Weights of a small GPT-style language model, trained from scratch on English Wikipedia.
Size: width 256, 4 heads of 64 (1 for keys and values), vocabulary 941.
Architecture: rotary positions, no biases in attention or MLP.
Training: a variant of Adam for these matrices, 241M tokens, 3675 steps.
Each number is 128 + 24 x the weight over its row's rms, rounded and kept within 0 to 255. Layers, rows and columns count from 0. Numbers have three digits each. The size before them is the row's rms in percent of the matrix's.

# layer 8 MLP gate, 1024x256, rms 0.0832, rows 269-332, columns 224-255
089:085157143144131161119097139135121159121121101152155070120114157113141129100144114139113138109089
102:050165142105154162147076137102114147124126164156153120156138131133129138128114141142111145156141
109:129105121108135113108125155143147129203165143126142151110128155131146100124107088125139184139132
095:173177130134063133171148108109116098143126118177168115142123141131125117126127109127099129114201
098:150084129149147146107145107157141167105097141084148145159181178130091087081146108115123132136142
096:143134127155123138127153090111110145138130091130137140138139148095176076127128160165093121113124
101:107158092162098094115146085104149131130116131116133103086128127120133109157144160117107156136126
098:137123114106152101151084152148199139144113126161145164141134090144133109154185145118108135097141
092:143143111149156150133100136171172149131098118144128152132173136111102127104143113162086116101138
105:130138102160095121084079121177136111114169177083153131140132109147124116140103155134110083089169
093:109131196108103148125142092121157089150110118080107108159107131091136144118141100123116115138152
108:133098153160181127147112140161161103134148125131119137151135154108149142205085145145136155113142
095:115135093141094133126124076140141129085121093096151115110130160168101068137112080151116181132131
094:123149136100125108131156127112090126136102129052127136108164140151139116144115144145118104132106
092:098132147161130100118156138134162075131151141119126150127162110149135091121092144153136145118113
094:122135126140137131104148134112127103115165137165123147130106165125135113105104115127116108120135
106:131109163150114096118146098153120112102130122144143107113137108145158104118144114138128164144117
092:124115137154134175177131128149122073109128101119119098088162126098134127114142146117093150131138
101:082130138125098156132161147142146108112127133113130069114134138098116142098134145132136133126126
100:114119139164115108160157134126127149147126106133135133090118111136110068089126084124105031146149
101:110148132142104171128105107112125091139179115103114161111117139076132097157165133151125160109141
096:147142120150155111126098141095116133152120096113144127180137157132102081124108132116081142093165
102:154114135115089160173126098127105107101149142147132106106146207132139101153122141124134176116133
096:124130120117127124153120117101093136170151136118133113165135116127132099119101132135075133146150
099:153128126135097121134132122103103151105093165072145120160142170112130065119109120092124138112125
095:134115129136149127163126073114113158143090165122158065159100128146167142161109143080098102126152
107:123121154150156128143092120149142136098120177126135158152155179168102085117114149124140165120143
096:162119164122070146154171132110109047091131133112063086098125137114128156129120119142141106121119
109:106131121161137099108124114103151161132112156079186095147136121147116142125122132112092130167097
092:133163152117125122173117123129150138085126116127159102168126130086092107141156124112130129112136
093:098076142117104091179133108149127114160116142129130095116154121150142123181119112121122156155180
101:137186114183122095149097137176159109115131100127107125124118149120182132144082114056138166126093
095:106190085130087133183113099140146130110160109130124118143125135095143099128136117122090139151110
105:090165132123102139134119156141174146100089175129106092110090125155100070121128103146166119128151
100:123141147160131113153091148131168083147159085106140080111113142153117114116154149073134108119151
111:117135144168112184127123147135139104148151143123130152098132127142119128101143088117132123131146
099:118153144158099126150122148122144154154130157149174117147127138168076111139111056104110176097133
103:171146126138115160114128135144115146091136125126140135123084158172157150080165134118149115129167
096:121173128144145148175096152113135140127129080129101114169119098094093171155157130126091161080156
094:139129149133131088135101147134107104144143117125190124120124169112073095096151115164120076142114
104:149148152141119127139102124098124144155140141130118099167146121153115152124125115075070095093115
093:131082105159118134134142116112109120126075137161162137123074109168109133101117089121078115126131
092:100104106136099120171125124142125099139137124175146109174147141116136112132114113110116130144161
102:106112158137104121167152124129146141126150114105137141156151117097134120161130109076132138109119
093:169162185135120145123105140116132128128110095130114103144179124129111116126122132137089130113138
100:115154118133142110115138143148115139151118137182122149139158119173116142105082105114095133118117
111:148175173128095155112150163155096125122104176147111103147115134143124103118104101136136109112121
092:109141148137102116070090127159138126121100113139120133144155143096126124137141129129127133127148
108:152099151125137116144126092131162180107128130136085119185111124130085152123101079128142163126109
101:121161119172145092152119097088138135122109171156099083116149103128097081139113181085125100066121
102:134131133135119117140117096145144137144135156134100116150130134095118102111162103110127105105135
105:103139146132107101123164086159138125121124082094136124140105114140101160149139119112134154110156
095:114169128146135132181107106120092125126122123139152136142108148147169128113115132080094135087158
105:084111087146101109179130136121125126180078122129133142133128172177159133122142125109112131101127
100:143152117120144124117136132142143114128138157123139091206181122126120149143124143119122114110162
105:096139159158140133126088130146162145127175116093133150131136128106146176143160118142070143102110
101:131168121086170116114145130138171144119144127125110114156145155110133121151137157136155170130106
104:128140130150116094120102113135117121100114121112162094100120139117078115128100065130123120147131
096:121164120134127122131133097173103147136094154106147140148127128127134140175162108094102115119174
097:114177137124131098131130121116141135151099099140144123172134126140116158136137097150136137066147
096:131151105129147130138115076168141139126147140179162142163143127116150136103116075161111099129124
093:143145094143095122158124109168102105162120143122111139124121094118132139160141110104144106131129
099:131143159151095119128115104155167129121125111109099135086159143167120121065120158152128118100141
101:108117105111112101128094137130145183111111158127139119162143090157104148126120107121119125121114
# layer 8 MLP up, 1024x256, rms 0.077, rows 269-332, columns 224-255
097:189128103128159115104141069141178121108113135124083123129131139159088163151127085119122157144125
105:145150125134140135111100114122121094151129151123123136154106105177127105100118101102165163151126
105:126128185156112068119094110143091116118110101115156126093121131151127128130130129090121139142137
098:117124122112128112122134144137124104102176137147148122167119144165122125101118125122160154082103
096:127074149108141117143108147091088107127124121137136132112125173152126135078154131097084159121128
101:157119101118136131088140135125078100161129123123142126155137126128132134172174143106131109109194
097:112128121109125092119148094072121106127092120167135089125101090125160135177110125122117145162097
101:113103137111137115165080133107169132150167103169136159132127109128115069121141147115114097143148
097:119145186171148096137145126104146154113097129147144145135142129103128168154128175117124091148110
102:108133138142048122142141147121125126137145119158127103119136139120101152116103102143140132121145
101:148157160084085119128122113169129159124106089132103109108113048114126154151132129105121203126120
104:113104110165097136114102130113129132118152166146128141118122167172120101142105172132111165137147
095:097155141127133131098119139111129105116124097135130135133121127138149108151144093138103146130146
096:095134147143139122130151128063076120135132162098135169093121107128151109105118170129127096116124
093:086116139129130114127117118108140156120124081139149137119130097155124120092112127128077108116117
100:131148173104111126176145095092124132134139157147134129155146161156122126130127111101101150167123
100:163138110137115109098174091149144121153110093137177114131140141125100107118137120125140129129133
092:127137113113160089136163112123146126155132139124108122127146148130079161133107110126149145109117
098:123117134130140122118211123139138124106124168118127131113141113148146096109138130134169144118160
102:133118142081185134178144141121143122117164119112113130119126106120142144129145143130115135119169
101:152154126102109129158145086108122101119120134126156152106127132138120121135114140206138138128138
099:163142142156127118161168147106161130135179155091140142124070124136118116097157127132155084120112
105:152117179204116132161145117118133124133133103116102140157113133076147104126147145126146147144106
104:136110144123141131155108102148123103143139174116129116139177136127133109135088110128124106136141
099:142151148134115118112127119121145112132097056114098103130154170129145133150123151126122169135116
099:157137112170122147120132121133136112151126125141137147138103135178167132142150061096135157149149
096:136105106145110126155160111121131097160137119116120128098170135117069113129114141151111163110162
096:145128152097136151108137127132162140113118156124125050152114118143143109098117145124163072131106
102:079088121150094154108117103127164163160156110126159148096106086141090134147146139071130077120168
099:125105121106115127140154141131111125141103084103124118140133123109105108153154096113136128140094
093:126139140146142147110091128140083107178097131114136128134122103069120133101133094144146120131124
102:131135091140149095152145141088122111118093136121146082173100147151147143139143141072119113110094
100:166141144151138178145117133171078139147125110145192139120128132111164144139135088086105139150165
102:101125091127158169127072131142154142102144146114172146142125136118154169118104134151126139139102
100:122147135133150126124149107099162126113110140115155107106136128107148148121140140111106112130117
103:143148159160144124144135103092129089101080093116128139114137103119087106111135096132129178108095
095:131121146092160124108138128109096145123100114175143149104129110155107150144154147139152133175123
101:143148107111126165149132100154131115088143169098141145147164141088114100118133101103100112094204
102:116132132130132120110134126095130108170170104166159148097136077160160149112130104137138127204138
102:135150098119151176129181140104142161205145134134135130160167115091142123117162108105109158115158
100:126159170106136130108139159120103104177102122117133192113122113073177163186158132106143120127151
095:111151145123175152129151140122119177138107090160143153156112166090110140141139154125168163144123
099:136114144164126128149120156143111112139099123153132149109131152101081151170164123146120133085124
098:133142114129119134112105121128119147143126112119132175117144110132126161116166121136131147129159
097:130141119141134144121114138145123148139097145140129111120116138110112113112139080122109079155131
099:143127118106136101184107139068143125172104129120113122089123134126143106135075124105109056116156
102:132129100119069099146114134125103110153108118143160042096130177155129104145107100191091099119156
093:116093121126138143129113153148112087146165124141113104174109140114120136152123122144125191168107
109:111100138129098142160153109122103121135108138144119123142093134136132129162104120126105176054136
098:121146112145112155133108141106152152108122099137124192118169140116156119155135112179101144150119
103:109097125115125147117121156159104066117137119155089126139068135086168130117106112097168113164133
099:116137113121121115151137122102101168154126150127109118135124102163128153110122124143120137118131
098:114101171115095114170150169105074131116112134113122124163133150123177110122171118119172176076074
100:114148117155135161134109122091120087096089117164150100120122065117144120160133147080117121116156
107:156144133130127146132117117168155128166121159112133125141139111119112071150130075077148111125135
108:156149149124119108113167100156159081159145143180132131160097129171143101142109120155115120141156
101:112089106115119128169143116175138115104104143170192129128092132126143110102139144127123092130106
101:164118111124112123131132130153117135130133108106131151122145153129187156088147144140110126117135
095:123125143158147098119142132100141130161159109133117142143132141172119110090115104107116111128117
096:140123142120083099108130140113094161137136159085098127147154085093143117088132125098107183114143
101:145080125138186115108119134143078112132142145130076128126162134077112123128127120136140151104127
098:116120064123156127139120096134167154131116161143125144110123123137086113140125085107156126135134
100:142151122135145131088133131132158133112099106120120180134137139126086126108091135108132095152162
101:133147110145115107141122171112147125105131137130070120132148141146115113156179119134167151143098
# layer 8 MLP down (transposed), 1024x256, rms 0.0758, rows 269-332, columns 224-255
096:153115114116133118129068145132165132126089135099163141138129123136120124121097123103156118111136
104:153094103105145169146136113135139180095113108121168106110153114122131157166146145112095143160134
105:123121155107133112129129136124140124111098072149095095132137141133143090131115150155149105188164
095:151127103142145099132101143158148094087107152100111150059086129169080144118135116140146120183112
098:164132128084103140136108186088129111170115161133124151109114129093118107132138125150134107081124
101:181133131128155104105145132147144122110111163108153136127134116104104152115126132128151066088143
099:176129125107140127092130156117155137159149112144164089079148135127151166133111143131120142135116
099:111094093144142143086142117123120149115120131121072129126125107128145140127122105177112100142107
098:153119143158149112062174104133137128136158141121102127142121127103101146132161171142105093132110
104:100130074146139130110137112126136131120157142128109113166106147106130129146097112102146141130168
102:157130101150105149157131128071103069110145142119075085113150175115140129125148144130132172138168
100:094171149089080149117142123131158152136148151120136142132138117143134126118148098124139140186148
093:166125152089121135121112090141085057158115145107136136106090132098107132131138122148106116127123
097:148121131095123182102117115186145127106110144164143124133123093176143098146097123120132135126124
093:161132103113106141140125178130101131111122114124132125047164170092138144139137061135114130112101
100:109110145141091070110146115149121126116108124152134131131123127136133129150099086125150141124107
102:137124136127157160131102119070161114140166163122106160143140176147122165098137134114129117150143
093:111146164118135088144114153157138113156150108127193173159154137111142115147143097115130180069048
099:146115188095160131135178142083105148173119112109150130144147156126133160156164129168112120085135
102:124129123140104113152131147099143094160088104147118107120139113189120146103107146118098114149113
098:155124100156143116176137109102144128134139131146122186111170050128107132143127108117108085135149
099:148126132128143165118141129147113132103156114087119143103106138141108163144160140115131123141142
106:139090104098145131134152110139146128133080116108129136101124099119146113132092151135142133111131
099:157100138100124095122123108165171147086126144124175100142164075106146114113121135129150148118102
100:144138125102092158152115095123093104126145119171102158132164104075097130123142155098126165155160
098:147173113179113099121134142175163140182122127115166127133118149145131092107138134101126109122131
095:100151130127118100111170151082125143153158120151167118116101084150118165156132069116149122088123
095:081122128128122143121121142160075127120141089091132141108138154134135115154135121126126130142044
102:093153125153188136111149146106140136136142147137121136140136147139113107119155118137157116114108
094:132094112129140144122128125135115111135124138083138144090108121128142144121129105130164108147096
093:115086145109094100153182104095138120161168146131135113115135116151131111101114138160108114110106
100:110135135132163117149150170164117146125116136098126125094129131132122128118161141108129124094069
100:104125164094166171116116115083151140119148096091123128146070129113162112110162105146164114122099
102:121084124100069136143129118145143091108169131127114124111127152128157133110131075091125098147116
100:128124143108136140139149125109169137112150133145119145134129070108089155144129165094138157114110
102:151107116123156114122130126167153130131123126109140120146149132163111113142138121160151150095151
094:130123129095131125106166139090096132118127143129120165136144098099110101106114110145192115167141
101:134110145102136109074099161129148142155085141147126153145137118101143142163135159098116138112138
102:183126137120135159111077140115157121124193148125141125135147140112120117126125165154121123123113
100:112126158121093096194118123148177096110101093145104153129133117096074072110154121115143113141103
100:131157122117136111106161118139168149119143117106112135108112115128115131085073171149130162112135
096:065124156117125158122143119113137143130122061101125140105141098109124141120140137139117130123139
096:102144125125120121093120172119150117133116136102142119080133088146144118147158127150134096104136
099:160148089126130143113107111101120129170152125116098174106134150116139128113136125125151157119131
096:115158139085156131103112099140134122116118134101123127120117153101117130123112118149121154104110
099:171096118118170092135110107108131135126117083131108126098149116161146128147105146177127123169108
099:154128131130192127130151128123156137115122150103101105122169151155126181074122131092208135161148
094:145153113093135096128163115101148170134140147122153110131091115122123117165128143098148137138105
107:112146139150107172141136116135140111151136159146146112168128111089084087117077075116142153158089
099:143103141149161087126138142187118112088114126115131116168142131152133131141138144147109117116121
103:151088109079107140104123110131146134113137123138153102089086141131160078068141141120137149130122
099:146150168106094123143161120125088119143148135140106160119109091152140129160133125149102162110153
098:104159163142137123100146114094179146122153153147110122060167111133122157142113103104118144127114
100:147118142094149119101118117148137140129146106177135151116120080123145100114113120092160120128123
105:145133155095119107139128133115118143145180111097116111152141144108103123142092114111105143150171
108:097145111140138132099084151172141160161141100141116143180133172151178093131116075135141118124119
100:111141164116132136121143120131145097101101150110177188129152135123142117115127144111178105127185
102:122072083124130117109136142135143136168126161098110101092090124115097130133091124117142171166106
096:116145121138140153124136130158117152189113136081151138088105134165165091129126114148117103123149
096:135131133128122129132139118171111120163108142111080118156152133133138101102153134127147126138130
099:114074172123111138128132134193107182132131083132117145141085134124172112119149132155109120134110
096:136111133131127132131134166145168144148138158126138161124146169134189119158153169115135128105122
100:098177159149164089142097149148159135076095104125098133124126097103162090123090193086118132148117
101:138137120128173099121118108106115096175127116135144181074131146162162099165115131115109101165117